config.yaml
d_model: 224
positions: "rope"
extras: ["capped logits"]
init_std_o: 0.00531
init_std_down: 0.00401
lr_mult_o: 1.5
schedule: "wsd"
decay_shape: "linear"
final_lr_fraction: 0.02
batch_tokens: 131072
doc_mask: true
Each number is 128 + 24 x the weight over its row's rms, rounded and kept within 0 to 255. Layers, rows and columns count from 0. The size above them is the row's rms in percent of the matrix's.

# layer 8 MLP gate, 448x224, rms 0.0621, rows 399-447, columns 112-223
size [ 99  97 100 106 104  94  94 103 110 106 102 108  96  97 104 103  95 103 107 104  97  99  98 102 104  93  79 103 114 100 101  87  99  96  98  97  94 100  97 105 102  97 113  99 101 102  95  97 104]
[[166 151 151 150 109 130 117 166 149  95 104 161 154 127  98 142 122 119 104 143  97 154 138 126 125 169 166 161  89 115  65 141 135 130 116 134 163 115 124 126  97 136 137 127 145  80 137 152 124 124 118 162 153 143 130  97 103 133 132 159 108 126 166 100  83 137 114 102 141 101 103 147 117 161 118 125 140 132 146 153  99  86 125 128 115 124 159 136 176 109 127 139 107 169 102 125 137 173 189 135 177 191 117 149 124 170 124 127 159 177 134  99]
 [153 118 152  92 128 117 126 120 113 136 122 166 122 102  92 132 144  96 158 116 145 131 142 109 134 154 119 126 119 146 142 122 144 148 111 107 139 139 107 127 119 125 129 123 170  94  72 127 125 143 132 128 141 128 147 102 170 157 102 159 140 144 127 121 166 149 123 124 130 166 145 119 135 107 121 133 147 143 112 125 109  84  91 122 162 137 163 124  99 103 145 155  68 130 163 134 108 124 122 118 110 146  76 108  96 151 126 138 100 113 139 119]
 [123 121 124 125 137 140 167 132 124 120 117 152 159 142 101  98 111  83 134 122  99  93 121 141 151 117 146  81  91 133 123 136 149  96 127 132 116 119 118 162 162 137 125 118  92 192 103 145 112 111 124 148 187 126 140 101 147 101 136 138 166 103 138 131 101 118 129 112  87 109 101 111 163 173 112 112 169  75 126 124 129 150 128 102  97 133 183 122 104 126 104  84  78 139 122 138 122 131 139  99 119 180 123 114  99 119 133 137 130 109 120 128]
 [145 114 116 133 122 184 153 135 134 173 123 170 128 106 124  89  96 116 135 151 111 135  91 122 111 113 123 117 111 175 162 136 108 137 135  84 133 136 107 158 129 117 111 139 151 110 142 115 111 157 135 149 151 153 136 136 123 139 174 133 137 109  99  81 145 154 137  91 165 118 133 127 150 101 120 168 123 105 135 120 105 141 122 113 103 160 172  97 133 137 140  83 125 103  93 164 150  82 113 121 121 132 118 119 104 169 126 112 170 130  89  99]
 [ 82 130 132 111 130 162 127 152 109 112 127 161 116 149 140 114  76 112 162 151 110 124 139 110 114 119 168 145 149 196 155 106 116 139 154 106  99 157 156  85 115  79 146 100 144 119 158 131 161 145 120 127 109 119 101  88 107 152 140  92 117 107 120 156 118 116 165 128 110 191 113 140 140 121 124 123 108 130 119 158  90 167 111 116 119 141 105 122 116 141 165 118 115 124 137 161 150 117 165 134 129 100 120 120 140 167 163 120 144 140 118 111]
 [128 116 166 121 115 116 136 119 106 122  97 131 144 126 124 121  93 126 111 126 112 164 127  86 159 125 111 160 141 116  78 151 155 111 115 106 119 143 109 129 126 141 130 171 132 136 116  91 132 130 145 151 136 146 134  85 175 125 161 140 159 153  94 111  82 138 118 135 106 119  91 146 124 146 139 143 118  99 103 120 128 110 141 111 128 104 106 122  85 132 126 137 143 155 140 162 124 148 120  80 133 131 142  77 110 121 167 141  93  72 147 128]
 [129 164 106 178 169 146 162 144 111 119 162 132 139 109 122 121 151 103  99  86 137 144 146 141 123 141 140 150 118  91 113 144 143 123 188  97 128  79 105 146  88 142 120 159 140  81 105 144 177 106 139  72 140  94 141 147 138 120 147 178 131 128 122 140 110 142  86  98 147 134 157 126 170 132 157  90 116 120 137 116 110 112  99 156 173 107 152  85 139 107  99 131  80 125 118  97 137 129 133 134 162 157  93 152 126 104 140 138 140 134 130 143]
 [ 83 110 134 111 120 100 106 143 109 153 102 143  99 153  83 116 123 185  90 124 133  97  94 147  96 129 107 126 100  66 135 174 158 116 141 111 106 115 111 154  93 105 117 134 113 120  97 123 161 160 123 103 157 126 184 142 109 133 140 158 124  95 169 116 131 123 118  90 162 147  92  98 113 143  92 105 132 145  77 129 103 152 133 166 118 161 181 138 126 135 141 157 118 108 120  84 151 159 152  95 129 123 119 151 107 129 118 146 155 112 107 167]
 [117 144 127 160 115 106 166 161 163  90 165 128 150 129 111 127 126 139 111 125 174 116 154 135 119 143 139  73 164 107 140 132 148 105  86 144 138 108 107 166 135 100 142 119 146 122 150 113 141 136  75 141 115  88 117 138 157 107 135 125 158  97 157 143 124 132 163 106 129 112 146 116 160 132  87 130 114 171 107 140 119 101 182 140 132 131  81 110 117 112 141 124 122 130  71 189 131  95 121 152 121 155 132 174 123 164 119 115 142 112 126 101]
 [132 104 100 125 134 139 139 154  68 127 120 154 118 131 153 141 127 111 130 120  88 128 145 115 152 148 112 159 116 126  88 156 118  75  91 117 146 172 146 132 118 148 149 120 103 182 155 137 135 111 148 132 117 163 115 106 128 171  99 116 113 108 116 111 114  91 167 123 120 117 119 111 117 131 112 171 111 126 103 118 142 109 151 120 111  99 119 144 134  89 134 134 162 154 125 129 122 120 148 133 109 153 146 120 104 109 149 159  79 150 148 165]
 [118 146  86  84 102 115 117 106 153 162 103 119 147 146  89 104 151 145 120 124 157 104 150 118 123 164 190 133 122 127 129 123 167 133 137 153  97  99 117 112 104  72 109 135 131 114  98 153 113 128 126  94 108 133 125 111 121 117 140 161 180 124 129 141 116 138 111 126 108 117 118 165  75 113 119  85 141 147 110 136 138  80 125 162 121 151 101  80 126 148 142 138 113 166 149  99 160 136 128 142 164 114 131 100 107 112 124 132 164 139 131  98]
 [118  95 127 116 140 125 166 125 130  92  84 139 104 163 170 102 123 117 108 184 122 122 120 162 124 119  89 131 110 135 114 120 125 122 109 102 109 128 130 149  85  86 119 161  88 152 129 148 108  59 113 116 132 143 129 169 134 140 121 127 108 151 142 126 158 120 122 114  80  83 109 122 135 122  98 121 148 132 136 159 146  71 140 143  92 123 142  91 104 122 145 139 136 131 114 152  96  84 141 147 131 107  96 165 146 152 102 129 124 119  93 186]
 [163 114  91 124 128 123 144 140 110 173 163 137 155 119 130 142 148 143  99 121 126 139 114 124 142  88 129 124  96 138 136 126 140 110 126 144 126  95 149 175 168  95 154 134 119  91 153 180 109 115 144 147 139 124  85 161 158 113  95 106 126  95 128 114 143 167  93 117 152  96 120 130 108 136 173 152 124 175 117 132 154 103 144  98 112 178  98  62  90 155  73 107 128 140 113 129 132 115 127  88  97 140 111 144  90 108 173 139 120 149 114 125]
 [166 115 131 161 122 145 153 108  72 134 130 131 125 156 106 178 101 127 110  90 109 109 159 123 141 138 105 131 118 105 113 106 127 115  96 126  98 166 176 177 137 111 148 144 100 106 124 165 138 106 136 115 167 154 115 162 127 107  93 129 108 164  69 104 117 117 116 124 120 110 121 107 134 135 124 158 164 169 136 121 109 105 180 106  97 118 101  93 134 149 132 134 110 117 118 144 129 109 121 141 110 142 160 118 157  93 148 109 161 158 132 132]
 [151 129 133 115  89 104 144 105 150 172 131 157 101 131 138 121 166 114 162 117 132 110 128 110 124  83 141  97 122 167 151  97 109 154 153  97 139 170 148 160 120 101 132 153 154 126 105 153 129 166  80 115 106 155 114 124 108 120 141 112 113  85 114  62 152 107 125 154 152 142 135 150 132 168  76 141 130 107 163 134 169 127 102 118 190 167 155 134 111 144 129 134 124 142 157  84 153 123  95 137 165 118 148 133 108 126  92 121  84 145 104 141]
 [115 123 121 167 120 148 122 131 115 139 126 127 170 147 122 160 122 148 164 178 138 124 130 135  94 128 135 154 103 109 140 126 112 108 121 126  99 126 133 137 103  94 142 127 175 101  87 141 107 137  94 152 162 124 162 136 156 140 142 113 122  97 119 172 121 112 118  95 142 123 122 150 110 177 141  75 119 133 155 125 145 117 120  93 138 141 153 108 121  93 143 109 116 152 115 151  95 123 166 125 134 187 182 123 143 126 191 101 118 152 159 106]
 [133 141 127 137 140 115 147 145 146 128 179  72 123 134 140 165 105 102 126  95 149 120  97 155 136 145 179 139 137  83  94 109 145 153 132  87 145 141 110  95 136 132 125 128 141  96  69 131 126 153 160 155 145 133 136 170 157 139 124 142 102  85 151  91 140 118 111 130 121 133 119 107 114  84 151  93 163 108 152 121 115 168  47 141 158 134 149 140 112 170 119 165 126 127 106 131 148 132  95 101 108 142 123  98 144 148 131 137 115 121 115 138]
 [ 99 131 154 101 154 110  83 109  97 156 122 122 103 145  99 144 160 104 141 100  90 128 119 100 165 137 133  80 160 106 156 145 191  88 130  89 145 138 112 143 138 156 122 135 168 137 141 127 104 116 126 124 104 133 155  92 121 117 102  88 108  81  98 142 150 149 102 102 123 156 106 159 137 123 126 119 133 100 136 167 141 143 133 104 125 120 138 129 165 126  81 169 125 149 101 123 129 139 142 107 149 154 107 141 134  89 111  85 106 152 122 113]
 [138 188  85 157 206 170 115 142 127 149 155 155 158 148 122 115 107 157 152 128 111 126 137 109 117 146 136 110 142 136  62 124 138 126 115  88 140 142 125 120 160 139 101 169 136 118 110 161 145 140 120 118  74 159 147 105 114  96 134 127 120  91 105 175 124 132 137  96 132 149 153 152 133 136 120 130 107 115  78 176 123 107  70 115 110 131 131  74 163 136  90 117 124 140  92 123 105 126 139 109 125 165 117  94 125 126 115 106 106 139 145 136]
 [131 135 116 133 115 117 148  82 141 167 121 124 118 134 163 116 109 129 138 148 100 136  74 112  82 149 140 163  51 138 118 113 123  81 137 117 129 166 125  94 161 123 128 112  73  88  90  81 175 127 157 131 180  91 182  72 159 141 158 131 147 114 105 143 159 119 113 145 163 113 133 145 121 121 116 129 119 124 114 144 119  90 112 104 103  92  74  97 156  87 155 121  94  94 118 145 124 105 141 131 127 105 138 128 102 127 137  95 150  97 106 141]
 [137 157 129 143 136 190 124  84 154 108 135  89 145  68 147 159 113 168 113 137  83 135 160 107 112 141 134 140  68  84 147 121 187 149  66 100 149 124 132 115 113 112  98 125 111  84 129 170 122 140 169 137 137 124 108  98 148 124 112 131 113 128 129 145 134 122 136 125 136 127 141 107 175 127  71 140 160 111 140  70 129 107 103 103 118 140 138 129 119 101 102 130 126 117 156 133  97 140 121 144 110 148 132 117 132  91 138 142 128 139 133  99]
 [161 127 148 173 107 115 117 137 105 142 126 105 148  93 134 121 127 110 104 164 132  95 114 136 114  91 124 137 130 143 103 119 100 160 143  78 152 137 147 109  96 133 110 137 153 123 108 129  86 178 118  67 109 109 138 122 155 103 130 142 122 125 149 104 160  68 115 119 136 129 146 175  82  87  98 139 154 113 136 144 102 140 105 114 173 142 129 123 122 134 103 112 154 170 141 137 128 128 124  82  97 134 132 108  92  81 146 151 171  87 170 158]
 [146 139 138 159 132 135 148  97  96 141 121 143 166 114 113 133 124 139 132 157 132 116 123  87 103 129  79 140 106 176 100 142 113 138 125 151 105 126 137 134 143 113  77 137 114 137 124 158 124 131 109 110 142 126 146 147 160 121 136 112 150 127  98  95 151 144 126 110 132 154 135  71 153  68 156 169  91 116 157 104 124 144 141 113 119 122 125 148 100 137 102 135 107  65 102 179 164 117 107 118 102  92 141 121 111 110 101 142 117 146 162  59]
 [ 86 147 149 104 132 164 113 172 143 119 176  93 144 153 130 184 136 159 138 143 149 165 114 108 153 137 114 155 136 120 125 157  84 136 135 110  79 148 144 135 105 130 111 113 133 140 150 147 162 119 131  84 103  88 166 103 125 163  90  87 121 127 124  88 179 126 135 126 136  90 135 115 191 167 135 165 156 114 125  88 159 105 180 147 146  98 135 102 134 105 150 137 118 120 125 158  87 120 114 111 133 138 152  98 155 147 162 129 115 133 128 112]
 [104 126  89  97 100 182 154 114 118  98 157 165 134  86 141 133 140 126 111 167 113 156 138 131 146 126 103 103 127 131 108 150 159 103 159  82 137 122 118 133 150 120 139  86 142 162 116 151  99 155 149 139 155 141 143 121 144 149  99 162  75 150 107 138 106  92  94 102  98 142 130 154 122 131 122 160 144 158 154 110 127 107 108 116 125 154 143 139 118  66  81  95 121 102 132 134 156 130 113 121 127 130  78 116 145 138 144 150 137 112 145 155]
 [120  98 111 124 100 118 115 132 147 121 140 144 191 168 144 128 151 162  98 160 137 119 134 133 106 142 100  94 159 154 144  89 151 151 146 154 115 145 111 120 135 154 171 135 123 139 133 124 152 122 124 131 142 105 116 106 141 134 130 134 129 109  98 132 148 124 102 174 104 103 144 149 141 128 132 130 150 149 107 160 127 133 100 139 122 128 115 116 159 101 136 105 129 159 173 119 124 132 122 143 158 182 135 193 120 115 122 122 166  96 136 130]
 [137 174 129 167 172 122 148 121 116 131 155 158 124 152 127 150 122 111 123 177 127 116  98 181 114 132 165 132 154 153 178 118 127 131 102 127 118 138 129 114 129 187 142 144 127 134 156  99 107 136 133 144 145 100 127 118 148  99 173 113 104  83 111 158 145 166 121 118 174 167 161  94 150 106 118 122 142 147 151 125  97 147  71 109 117 149 153 136  76 112 154 108 145 119 124 143 145 140 118 108  68 168 166 139 104 138 166 156 151 121 124 147]
 [191 112 109 113 125 120 130 111 141 128 115 142  81 135 145 160 125 129 136  96 141 145 112 133 150 104 170 148 105 123 103 108 171 168 174 108 150 134 113 111 155 140 152 113 133 108 128 148 110 170 117 107  89 119 120 164 145 134 100 124 123 140 117 132 152 128 126 115 197 128  87 148 109 153 146 138 156 133 124  97 142 148 112 107 105 149 131 101 123 108 112 124 142 149 135 123 112  96 129 145 129 134 118 100 145 186 116 148 142  90 149 166]
 [ 96 167 164  88 163 161 147 134 134 113 122 133 141 102 160 109 198 119 146 151 148 173 152 149 120 162 132 160 151 104 100 133 153 156 137 160 150 137 152 160  89 117 119 115  98 118 101 114 109 152 113 149 134  95 127 159 146 144 105 122 122  86 110 136 143 101 138 107 130 169 125 120 150 100 139 117 123 128 129 137  96  95 130 201 131 123 147 150 133 141 120 169 110 138 160 158 137 123 107 120 133 133 117 116 148  68 103 143 137 177  98 142]
 [139 100 108 165 133 131 144  92 126 161 136  84 100 159 120 130 110 142 119 100 147 102 128 191 159 117 111 127 180 127 132 125 130 145 138 144 106 119 138 118 102 159 117 137 145 133 128 128 136 133 142 153 186 113 124 129 128 111 119 113  96  97 169 154 152 126 155 126 140 127 129 130 147 126 213 160 113 109 106 116 157 129 135 138 116  81  83 160  92  98 122  98 118 155 135 114 138 129 126  98 140 140 135 161 138 179 147 110  95 149 148 131]
 [125  58  83 145 154 114 133 120  99 107 119 104  76 108  85 129 125 169 125  90 129 123 105 110 120 168 180 145 120 130 140 140 165 118 136 132 141 120 100 121  96 145 140 123 139 133  86 153 113 110 107 195 158 173 137 116  75 120 112 124 123 154 108 178 120 144 147 123 157 134 153 141  88 117 130 149 151 105 128 140 143 134 145  84 119 173 144 134 137  76 148 152 137 139 172 101 132 165 108 151 135 124 113 128 109 125 113 160 101 108 165  91]
 [104 151 138 125 105 107 114  87 183 150 119 162 118 184 108 143 154 146 140 118 111 138 119 102 157 120  89 118 157  95  80 163 108 146 147  89  81 105 135 130 109 160 132 132 128 116 145 138 147 107 107 122 123 123  82 137 144 145 140 167 118 179 110 139 129 128 111 133 122 145  98 140  92 144  98 144 134 122 135 123 124 170 126 108 168 113 136 125  91 130 165 160 127 137 109 100 114 101  93 117 155 108 150 124 120 131 116 129 166 104  80 159]
 [108 148 101 145 137 136 153 136  84 135 158 120 171 157 122 109  79  58 123 185 100 137 130 163 102 111 137 111 124 126 145 125  95 122 103 125 150 151 129 140  92 128  97  78 111 153 131  92 110 117 109 114 122  86 111 150  91 131 118 135 163 121 118 104 169 119 114 168 120 195 150 121 163 139 141 153 144  99 153  87 159 134 144 122 128 117 133 128 128 160 121 109 127 154 128 133 104 140  90 116 134 119 115 127 133 150 121 130 178 131  31 156]
 [115 145 117 142 133 158 140 105 137 126 133 118 110 169 146 138 116 113  98 131 144 127 162 126 121 117 155 110 125  99 134 132 111  80 155 144 113 121  94 119 128 112 121 163 109 123 139 138 126 114 159 169 105 143 115 147 111 102 106 132 115 190 103 124 157 144 131 122 170 148 135 159 128  88 142 147 127 163 118  94 106 113 156 177 120 117 180  93 168  92  88 143 111 139  86 148 153 156 121 147 113 139 110 141 127 162 165 114  99 134 134 134]
 [119 158 108  96  95 142 144 121  96 141 136 122 142 142 143 136 121 107 114 129  70 160  79 120 126 128 157 142 110 105 139 131 115 145 113 158 106 118 137 139 132 128 123 122 115 127 115 141 129 154 128 112 117 103 141 118 125 107 123 111 132 127 141 119 137 154 148  40 178 134 155 138 144 118 134 108 131 112 124 158 187 152 129  95 115 101 120 118 115 146 118  94  96 115  78 149 123 161 127 108 145 111 103  68 113 102  94 130 117  53 125 121]
 [126 156 158 113 104 146 127 127 159 103 106 133 150 167 157 156 163 173 144 129 140 135 128 104  97 146 123 152 118 143 145 147 158 140 131 137 136 136 148 112 102 173 161  98  99 127 134  91 137 103 111 125 134 107 138 160  77 136 137 121  76 129 103 143 141 113 106 152 131 132 118 155 125 129 136 131 122 170 138 124 144 138 169 156 137 144 117 159  92  89 190  92 100 129 150 117 102 166 151  71 155 117 121 131 109 120 160 103 118 155  80 135]
 [167 147 153 108 126 117  85 120 168 142 108 180 176 124 115 173 115 153 136 144 150  78 116 133 115 178 111  88 118 144  95 119  87 144 104 124 119 133 178 137 113 144 118  91 132 123 125 125  83 172 129 129 145  94 123 118 132 138 131 147 132 126 167 121 106 144  91 137 142  66 145 143 105 113 144 174 146 133  97 125 141 103 144 112  92 125 112 134 144  80  98 120  91 111 121 113 127 154 149 102 112 172  94 121 118 119 112 121  96  96  99 133]
 [105 146 163  91 122 171  75 117 131  97 132 117 148 110 167 110 101 142 102 113 140  89 133 166 142 147 108 117 119 139 119 178 118 159 158 138 126 101 117 118 145 118 173 104 127 121  85 124 104 158 179 157 142 144 108 103 132 131 101 132 137 132 109 132 109  94 170 120 145 104 131 154 150 139 127 164 141 143  95  77 188 118 164 107 141 160 115 139 148 125 112 132 111 150 127  96  75 126 122 146 136 143 111 128 136 126 107 151  64 169 126  72]
 [ 86 121 119 174 101 143 106 147 131 142 158  92  74 129 153 109 106 119 119 156 151 116 153 128 127 140 166 162 117 127 115 141 157 129 140 140 123 137 173 142 132 108  98 118 183 114 103 103 149  90 137 153 105 115 125 109 149 115 159 142 111 124 115 133 128 153 143 149  96 168 121 125 101 136 120 110 122 164 139 159  97 148 148 135 118  70 136 122 174 126 145 120 103 123 147 120 126 135 110 133 117 179 101 163 138 140 144  84 161 140 127 123]
 [148 170 106  95 168 133 151 108 107  78 124 132 120 133  78 109 135  94 111 104 128 136 132 116 139 102 123 176 136 149 116 118 142 118 147 105 163 126 153 152 142 111 130 149 206 125  88 134 162 108 130 114 153 109 146 128  93 144 120 126 115 162 116 150 125 104 119  90 134 147 135 127 117 155 151 118 115  77 144 102 161 165 154 111 105  81 147 126 135 155 131 114 131 137 149 126 113 157 136 135 136 149 143 118 143 115 133  75 105 131 112 143]
 [166 107 114 130 159 143 153  64 168 126 175 138  64 114 124 138  94 124  85 168 135 119 143 148 120  95 151 150 114 110 141 148 187 132 149 160 119 130 100 112 128 155 146  88 128 118 156 146 124 144 145 107 127 106 134 161 128 135 117 122 145  98 146 109 153 133 114  95 113 116 150 152 158 119 138 136 119 105 152 101 127 154 144 165 136 175 125 120 123 132 110 138 129 115 121  93 130 135 142 151 138 150  98 124 112 165 170 150 154 171 138 128]
 [117 129  72 119 112  84 138 167 157 105  84 139 120 138 118 102 143 152  99 141 124  89  91 128 117 155  78 145 148 130 167 171 119 138 135 135 147  78 150 118 115 117 134  90 140 136 112 131  89 191 115  99 127  94 106 116 144 148 131 129 136 137 159 121 103 162 113 107 104 156 141 110 113  72 114 111 148  90 121  91 136 143 124 120 140 129 104 104  87 130 141 191 131  89  89 111 105 138 124 143 113 127 152 124 121 186 170 167 132 126 140  91]
 [195 149 120  98 114 137 134 108 159 135 162 137 179 158 166 169 141 120 160 116 146 163 121 100 147 121 143 160 134 103  73 139 135 135 107 113 120 107 148  85 140 151 106 121  76 163 142 127 112 106 112 132  90 141 128 154 162 134 104 162 177 114 100 130 119 107 117 148 119 106 135 182 171 127 121 105 111 137 181 186 108 127 151 138  84 108 112 139  99 153 152  90 137 135 136 147 142 115  85 112 148 107 164 135 136 138 118 123 151 119 105 128]
 [ 82 104 125 165 167 106 137 181 126 130 108 128 129 129 105 150 106 111 108 116 122 131 125 120 132 139  89 113 157 151  92 133 130 126 155 143 111 106 107 107 137 148  90 149 118  95 145  81 107 161  68 126 125  77  99 131 134 118 144 113 145  99 146  88 114 130 117 158  85 158 110 105 102 172 128 145 151 178 169 144 115  96 104 107 145 145 120 154 148  93 146 133 132 125 176 156 139 141  83  88  94 132 147 135 119 126  99 150 132 117 131 106]
 [119 118 100 128  74 128 148 131 148 118 165 119 185 104 168 109 121 130 124 121 128 127 138 141 101 136 136 146 147 105 133 158 114 120 109 156 145 128 148  68 125 122 146 133 121  81 138 146 154 128 108 155 139 122  94  79 130 114 120  94 145 164 154 121 115 127 103 100 109 157 114 124 172 154 138 169 122 127 122 134 160 127 127 106  99 161 140 139 122 128 141 145 150 128 177 101  98 176 174 135 135 110 133 105 133 153 110 115 121 140 122  88]
 [125 133 141 119 134 121 139 111 147 126 137 129 170 107  98 153 114 104 139 154 118 143 146 133 138 118 120 123 119 151 178 146 152 140 113 156  97 172 153 136 145 108  83 112 138 158  73 139 157 116 115 132 138 114 128 156 111 166  97 134 113 109 142 110 148 142 116 118 136 138 129 182 142 172  91 151 118 139 105 133 150  96 133 111 100 121 163 103 145 114 133 113 162 133 148 127 106 151 126  96  97 121 150 114 159 136 148 145 100 161 115 156]
 [ 90 100  95 129 150 158 128 110 118  97 122 120  64 102 115 139 151  93 150 161 108 142 132 164 115 106 110 127 106 129 114 117 135 128 101 150 124 124 113 116 117 113 126  76 159 147 142  86 106 120 155 164 142 154 111 131 112  94 155 151 146 120 100 119 108  89  54 146  98 100 141 131 150 110 141 114 168  95 134 130 138 163  88 124 143 102 150  90 125 122 117 101 120  86  82 126 155  84 143 115 165 108 173  80 111 135 139 143 132 150 153 136]
 [124 133 124 110 138 133 117 107  58 126 162 149 153  98 123 117 135  95 135 152  91 124 167 148 144 118 126 135  91 112 108 105 158 152 112 107 100 150 128 144 105  97 120 154 134 179 150 115 149 118 138 128 101 193 136 124 176 126 103  86 101 141 112 143 137 133 100 138 157 162 119 173 144 109 110 104 157 116 136 143 172 131 123 146  76 132 147  94 112 126 124 121 168 154 127 154 108 146 128  69 123 150 109 118 147 136 113 109 166 127 131 123]
 [ 61  98 143  96 118 167 136 155  89 119 143 174 138 145 130 179 109 131  72 123 134 151 127  91 171 122 126  77 143 110 186 141  99 138 131 139 113 128 124 121 170 119 145 129 169 125 145 125  97 111 153 137 110 180 110 117 141  94 146 139 136 109 116 137 141 147 139 136 106 116  82 101 158 124 110 167 106 169 156 132 146 142  99 130 111 118 122 140 136 162 137 141 108 165 146 113  85 140 106 122  87 111  76 129 144 143 100  71 125 125 127 147]]